python train.py --num_hidden_layers=25 --num_attention_heads=2 --attn_scale=0.136 --bias="all" --tie_word_embeddings=true --init="trunc" --optimizer="adamw" --beta1=0.9 --beta2=0.98 --warmup_steps=270
Each number is 128 + 32 x the weight over its row's rms, rounded and kept within 0 to 255. Layers, rows and columns count from 0. Numbers have three digits each. The size before them is the row's rms in percent of the matrix's.

# layer 10 attention query, 128x128, rms 0.175, rows 81-127, columns 0-127
091:167151151157124132130097091100045139165122150145114119108094126166147103121084136079155180123094128121162084087168140106171134163145129175125141127083158130191136154018140110181087164185113189087112105113118124190103138097173086171165165117139164128146177140106071158139103163148100133103149112107077122112108133156119150091074099127125094095072162146152098088146127157176154113165135
090:172117124147143124160119148164037086142122104139135104124112106130119136106089153114139135122091171173195099103180177123137085175122110117123089118120192115161140074044126135138116110132175151119124068124182077148122083130174134138128132076132134115091191111145070124143126147186086085096122106102038088092074085128154110114065121135098133098102134143087120101138160174109142090136157
175:143154080072174089175105139164110100091137099077130082152139128080067154169109196170123123128122166167150167137151145120077117108105099103185066095113153189152119088090085167104106073124162143107128119181126099097137103159126105130105102089128090137139172098156170110141144144154114116143107076100085136122107090100169144146079062146088116099099092169104150103128146183181169085134087
084:161120153176102090153103110115024137190109129148117125134091110134118118115096133083128167164093153162186099104155166151141130147115109152145115105071165107184204119058119107189137122129128183058110107114132116167116146057186112151146175120160139088121150091129062161123116165168108112094132122110044121106103130137114122106066095116096099115103135125115103085147147171148128111139174
090:085114148147181109118165237149118113068103150152121130148131098120139121084128105119080087110130147135088130144157088151119085152165147109072146123193155109073129116139170122106126103116164059088078131090148077159119090169110099135112071153107171136140137155122112120118087121097111175104118135156077090057095071185150124105079183135158166130132154118151135091111083133080072164139115
096:117097138157165116134138170160000177144143141148148135127092122119085159129109132125128163115101156183169084066158172113127077214156134124122106119133134138167188081101119129112068127120127117095146133112136103156133137106114125112113129120174110126130134105157093157145086134230131112109088107117097116116114080142105136114075152171085112109137136142085150102113158153086097130070162
088:151101130115166107153123153127051134120160145113109080128113122085099091148119168129130153110090153172167095055170120105162063127147108136128099071170167151130132142057131147172089160173109148110133135108104117175100102157151110165130129127139178109130148138129079159096098133147073125102105076132062107098089081165130161065086085154130138076087146175166127106170195183156142114161078
083:072159122085125139120123106097217123086175111141140167147146164133134144131121117179115099089177101090076162172104107162109159125111153128126153158141109137082071143212116138101154116082124109143119141126127131080131138161080111090123098145074106184153095146141200120160161082068176128174146120138177169151199155129103141202186155127159149164136117102141130179090090099133129159115120
108:138094062066159124109137118177168116059136093111168170083157170101117109147184174150160088102088132153172101175128183136115131080154097054123079137158166156047090148127106149115092128149131130115114171176148142151126125167112128179157130124056146074115103076173109126144120118152115129124099109154128099109095133134119146107128137147154172128162106200171103139120197151078162106107115
113:158086169144085120139108086078114059199171093156152129115095125145154104122092165099143143170161104176124119114169140124177121171087123080141132139065122105156114098078155155196200120117141152180134072088134079088129104086221135124115157121123155134118140152125072206117146151123137111137205117090092136139184117157124139172122123127134109119084150105087126136158119143149142109168160
147:104151128146116172081133137119158188133091199151091151111125127173141111063152107140121121108133088054112109098124141106133145147156161187087143156224121103078107190179167081118094194142085113139078156118129140153106157140132153143155123158094098133160094121099135083164086104134170152096119155177181152104174159123085117117168159116175149173139126101147088163129147071070114121101132
087:176115087120116112151148128124092125139076117096090145090162192118093092127176195141184091121125112129142057112159138101154138139172102121120091161180176153127091209121104100158112172192113132142120138124113139161101146122170141105138198144120137072127123087165105187149135112152095125112121095145139143146112130119108181116143069128165179105106121163144070159191209110147174072120095
155:159112102084150074177090151166068129126124108111135091147140103103093141161113199150126128130117158182174148113157149117116094131121073102168070106112156167169132082041118178120107099148148141095130093150140102145139089160145118149112116090151109115127174107143098154128129124179074112130127086084062122092098067132158128114067059159089120083102122175107157102126167179148176076162104
092:166162120142112123149093111157045157157131137134069077128136118144059124095108126127138185126092124140201131055136145105151094169113099181166097103131173123204123155026116116147078153146126199115127121107125127160100096134145120149116128070145110141105206128118115121132140122175107068109110113088090127096101135086124111118071066112096130097085135145122107115141177152164141080116142
102:121073148157090154121126078140165166214113130173155176126085119124135118097118139138138150125137097152173116067178144150163111134092115135171147175122112124117169096184153076204165130124087122162104095118113102086141071099206203166149164191133104080149090107111149059103106146124147132101157136176151121153157174119138115110120130099133093138142076167081128164132165090105144088141144
078:154085141181107133112137102141058162172099145152149111110104106080102104124132123085130159139085149174181096072165124120185056105145110134130113112128142120163194125058128115180113163156118131095134120107137144195124096110136133171136161126156187077116138110118062150068096161163068126075090142144122054127067127135139120052074108112119123109139162165142134099144165149158089119147133
103:100171104142155124114153198163085214105117172135089105145146129130085151115175082142121102127166153122105149112072148150096106145157177153140100116213116132111190191200120094100055139115113125098132159145110184141156158136079172110116135092160109181143111136122201077157106125146156163128044161145171131116122140104126119089159125136107170137186130126146122147129139111151116122071144
085:155109110157144036143111118128061111121157089132175121091137151132096121146169155099181134153095160187159078119146141104166110147142122045130089119118132139152091116038097170106145131157178127121171139125151137167135144119127112125134129086151165121102144113182049233133159126208099114129112103074122079091108092149139128125096133135120170094113166163103149109126166171103140106124147
091:115126115116063159142103087139191130120121129107133145188137106115122127122083131179073082135160116118077204196092099193131186086107082147170131141128111140102155138184108121146180114096091097110130126160112146137160151126128133129116191189126071081172060098103173141109131149057155164130121150139157167167152167083104147175171102123103112182150100109122160158121138092144084142114132
162:132096186162090161093164106079133117169127138195109152109115110146172082072121113086112113150176087131100106088141111165184110144150176125085159145158093071083132159154186129181161173138111092180101094080131113148117121108197149146167160178104165133146083150098099177118102156112134164124159170159144111139158136165109116096150169115188147151111171113142087185123102079068111148143133
087:115145149097181166121122147107201062107139112095126139136115138130224129143171158101149115111143113065107139155158115102068185122119175065093172131098132150076093133161148141070111113178132110176114100175155055084129151150158140093099094165090130129123151152103155065187124094128138127142168115148137164131111149177129126165132182153175140112132124100141109162160083118108190114115074
099:164169107156109111169106112133064103158129125122134082113097111120092112123054180132094141141086137145174123097182131131144096125102103160168083071104162134177133112040085139152126121153144193097131094138135110157106128097180095147119122100156107103117180107111078163143134148172086113111127074075042113129108117067106121134087092112080130120054133146092117113149169171190133094138142
101:109132123142134168134154203162064180137094150173082108159112111084080121074132140153077128118167151162168124038157127140126026158152127190155124111218151114118151136160154088143067147134098103109073140097096108132106088157144122134107127168142125137160118091114152099133089122161100159092091104188093087112110099126129125080071114110160158130095141164148115140119169094129114101113106
126:096127072045152165147127133188174163055106106091171149126174113101122142165141143169105101088094120121137146170105124132107142065131058108134115103148151162089114160135119146090085119146091128096136193189104166161126121190069098182137089154108099068151113094157142093113097097119110129139079145148115172128068119111116135117146113159132106138141084170198140118130179139074137130085106
083:102119168088098163134108154101205106161159103126099130147101136156129148090117154145070064155185086139116207192112131185076184139129127114136125103121087099068134132163153143136155079074139124141115140118141114103174115144121118142086092119132085181187093135126188137111115130073214147138142102146106184130175122171082138183159135135127098185104111106147135149132080113139118161085149
087:103154104132192066128146196109100140046110166092076166099160191101119144152132096135193124089086149061071099185159140136100185131172164138072092149166169165099144157134085091125133134095173088109099145134190148179111161096080134100155139090097131131138137144154101108172157125130110089086070152106142130125149122117132152135162138158120171109183143087134117113124103161114113157100135
096:180120138136107128166095118115033102157122105140125124138094081135125124128092188133106130145140131179156092065178133102143092156128111122133125127110134136190154124068132167140127124173144129143123096109126057154116119086210115088121162161173143089081138099112074223144125112198087131107154099102064129141108077138113137128075114130108122094069134172076135127162175140106156081139144
077:084165109091146150143096117108205109082177116116127156170123164133136154157126131179117130095147116060104182183108109139107179130104149131138142148115107160088044136184116153078139103090122111145141116156142117073119172167112101090128111149076095183137101115148187112188165088120180133161153094120172180159199149141097141214180131144146148139121117106117155181131092109119151128108136
093:185085113105145101092096086114168118095110109091130128106174116165163097190168142106201118124090116096136103179128103083164152103115112101090155158116157136126068146076141167085155152172137109131167097153149148189143136161125086168137135155076195126103159139135050175136130082142101145154146128105163132079092113160171095102132118130174178087149139154175122117141151127090195113187091
088:142088159140090156151100070128111137208129107133157096123108095132126121139076125106132186166075110161200121067116147114172122136101063133158146108063126099183158087023140138170138119136106197106129135102088129150127109110111081190132119118159153090127159110103084154058103149150109115114169125121064133120106101112110130095072094133121065114069106151145131088123152157122119131122116
100:161137097079099124158105098114206107058127107080123147157121097140144124189092184176076066111095143138079169173129086135132171061082063126148119118092139150125049136091115179109171121148123137135173118199149155147101167167157093135103140158129110108155136139126100167120128085089091123144160108058120169133119135069127133142149121162120103144107089114145176136151135152181142110170109
100:079054132129174123096173117170128133100163117156154149153130122074114176135091052165160175094108122114153135096156158127160112153075120130156141147142158137119141080193126128160153107046122114187113146122161109064103101117116183137134132121093120115118117138149114050131136111109115059106164191135141093120161149116119116153127160171111104122179070114131188168096119163054085122101168
092:151168132152068115139075096100073151184095139128130124104107135174141097134109142080128151130086110140172095120157141114165153135144098171118145141076142125203135183013119117171123163177116183083134112111120152198123146085158086169153165126147149126145162133114076183111111149157098133101127106094081152126102139118102158093094078115124107118065160157148097087164152140195162115161141
087:130156144137169080136134178080070123073172189089101088114134153117108125192115169098114153121084169124088139114149093134133154109143167146103083088139123156158099111051092143122132163126176114066154106146142138185107194126123081129114155104156141154173155167127068193143127117167096140125116096067110123125168083114126150118140115179105138115108199106111127105142100167213133173152117
076:094161143136101191144129144161162079211151139150152079122090167086122136101110098059104159127155106130195141097171165131092073130106155168190153096098122078147142102127113084163146107088116181133106146105124105067126069142168141126118051095142086158121121160103184097102126131136159105087170090170095104165117157133101096151061142068098135154066130100136099108132122127133115123112121
091:093105141161170083069178125174101129104147160157156140094127153104152130149106060101115172087081156133132101115119140138150063094112183131113115124086138123142144091136129178145165131068152129158124148151124146056091127090123124110151102074076148161088137195129081055117110163121091090139140147112115064117159142116143074103134180119089072136177133102132132124067111183140097136189179
105:184134125173082123173078085118104081150109100123160100133109104145121113146065156100113162137093133158179118140162133128159141118098055128152120125041155122196127093012102147144155121158150175096125108135133112142121114102177089150139144131150140072120166090115058183125124135164082118109154101073055138119093127093139114130079098110107093104081126154107108097158125150156158115166131
087:093122092107164174110178136172083174138135157129093104126134167077098134115207104105161165079144143115181090070136149101118060151178159165142143130184170136120145154161143094113045163108123109136102176118083129112100117171086134133126126144103166158118121118143191085155114125165148131134065114222163095139094153138156116090092122135163168112161134148169082133147172094096137116106096
103:084181108120087173167118123109094153148135179093074095133097167104101124108112127132083188087117131121127151088124106127133142141158120223141133120129122126163121144093098056143091159105137160085100166093094139154091137157103075129128141130169070175190139123118167140100137127101172130092088097151123174196143156106113190130108080129115107163073163091135092096162104105214113172099119
097:082125109121174142114187184177190099086097136111118141151174113102119162096137099153104081109176128103101163161127084135089131123145155121123159157197147136084122103222117120062134103095168029161099129147150082098140111157117150091122093162107108126121119121113201100146143103094134141150106156168191111130097139141172093168129158123157177142172119104108129141109082081072109142107117
105:062114133109152146090160141145196173082114160141127176158143122105153140113145075169108104099148121082065147134097088141113123100147161160101163148199108127073138143238143103100130136109095074128119147135138143091127142155058152114124100173089111142152078148128168068119122103083139136152106170169202116145154140136132124130176170122165155156168120088157163163089104077090089144117127
100:109096111116110141100154102117216094099124100144137192121159124128157101108143141153105067103145102117093131158135093141138149070140122097106162173179117112041065111195161140101169145117132069176107135146139114110122109176164123117148132207064151092138086107119127133131127124058121170149166151162177116135159148113148097122157188109207144171136116124141105173104121071071132126138108
094:069115098077165131098158157167177152089140117128124146134154126095142166129195124170121108119163128126094152115044127113080116106145140102105133113167089128072139121221139131058074110125097095138140174139112152073145130158048166097105071116122094165108095133137184057125142100113154127168127147166193116147119115119125096138178157140134126148190112121137175135082140100094131141074109
086:098126139107137167098142117096192106094151118134145194138155171148184136120140102155147103096165100087069122172112131133103175134144149117077157177131115118060093122222147134089139105085121089172113141126143116071126140145078141093115099146062133155133096138129188079150163123076170123160148150158153163152195129153136144169190172135174118157165110084132115158094080098074124152104122
087:163131139148134132148111102077072110165117166134112114101121128149126092148064144073131164110082118107152090119183097116162140164145149162120131140104126153181116130019133127171129163171165155111102103087124106192120115095187070160187160154144183107132170144096070177131102147142090122118133099114071131119104110190120167113084092128145118107068187154113078111166125148158148128183129
082:137111168167138117109134155114033181172128158155109098118091102139134114097116115083141180156099143157164097046125161117138082166145149164109113080110143107170196128058145105192080146148101183078119114089114125177105120069121131172112127097157160151148170151113069124100100166162116109098113122120069090100107087165109132063072124139112108098105153139133127086119159163173113116129135
090:094136095065177151123177173160185124073131112100112147130174139087116163142162113168109090094137126090102165135107101134082132111143162114120131133194104165061097108221134134057112114100137038183132146154138114099136133158096143114133091155106100150117100131125177085157129100113140120168111172175199147161129118123125109151164151148144158159182119133122146175092101100064125152079094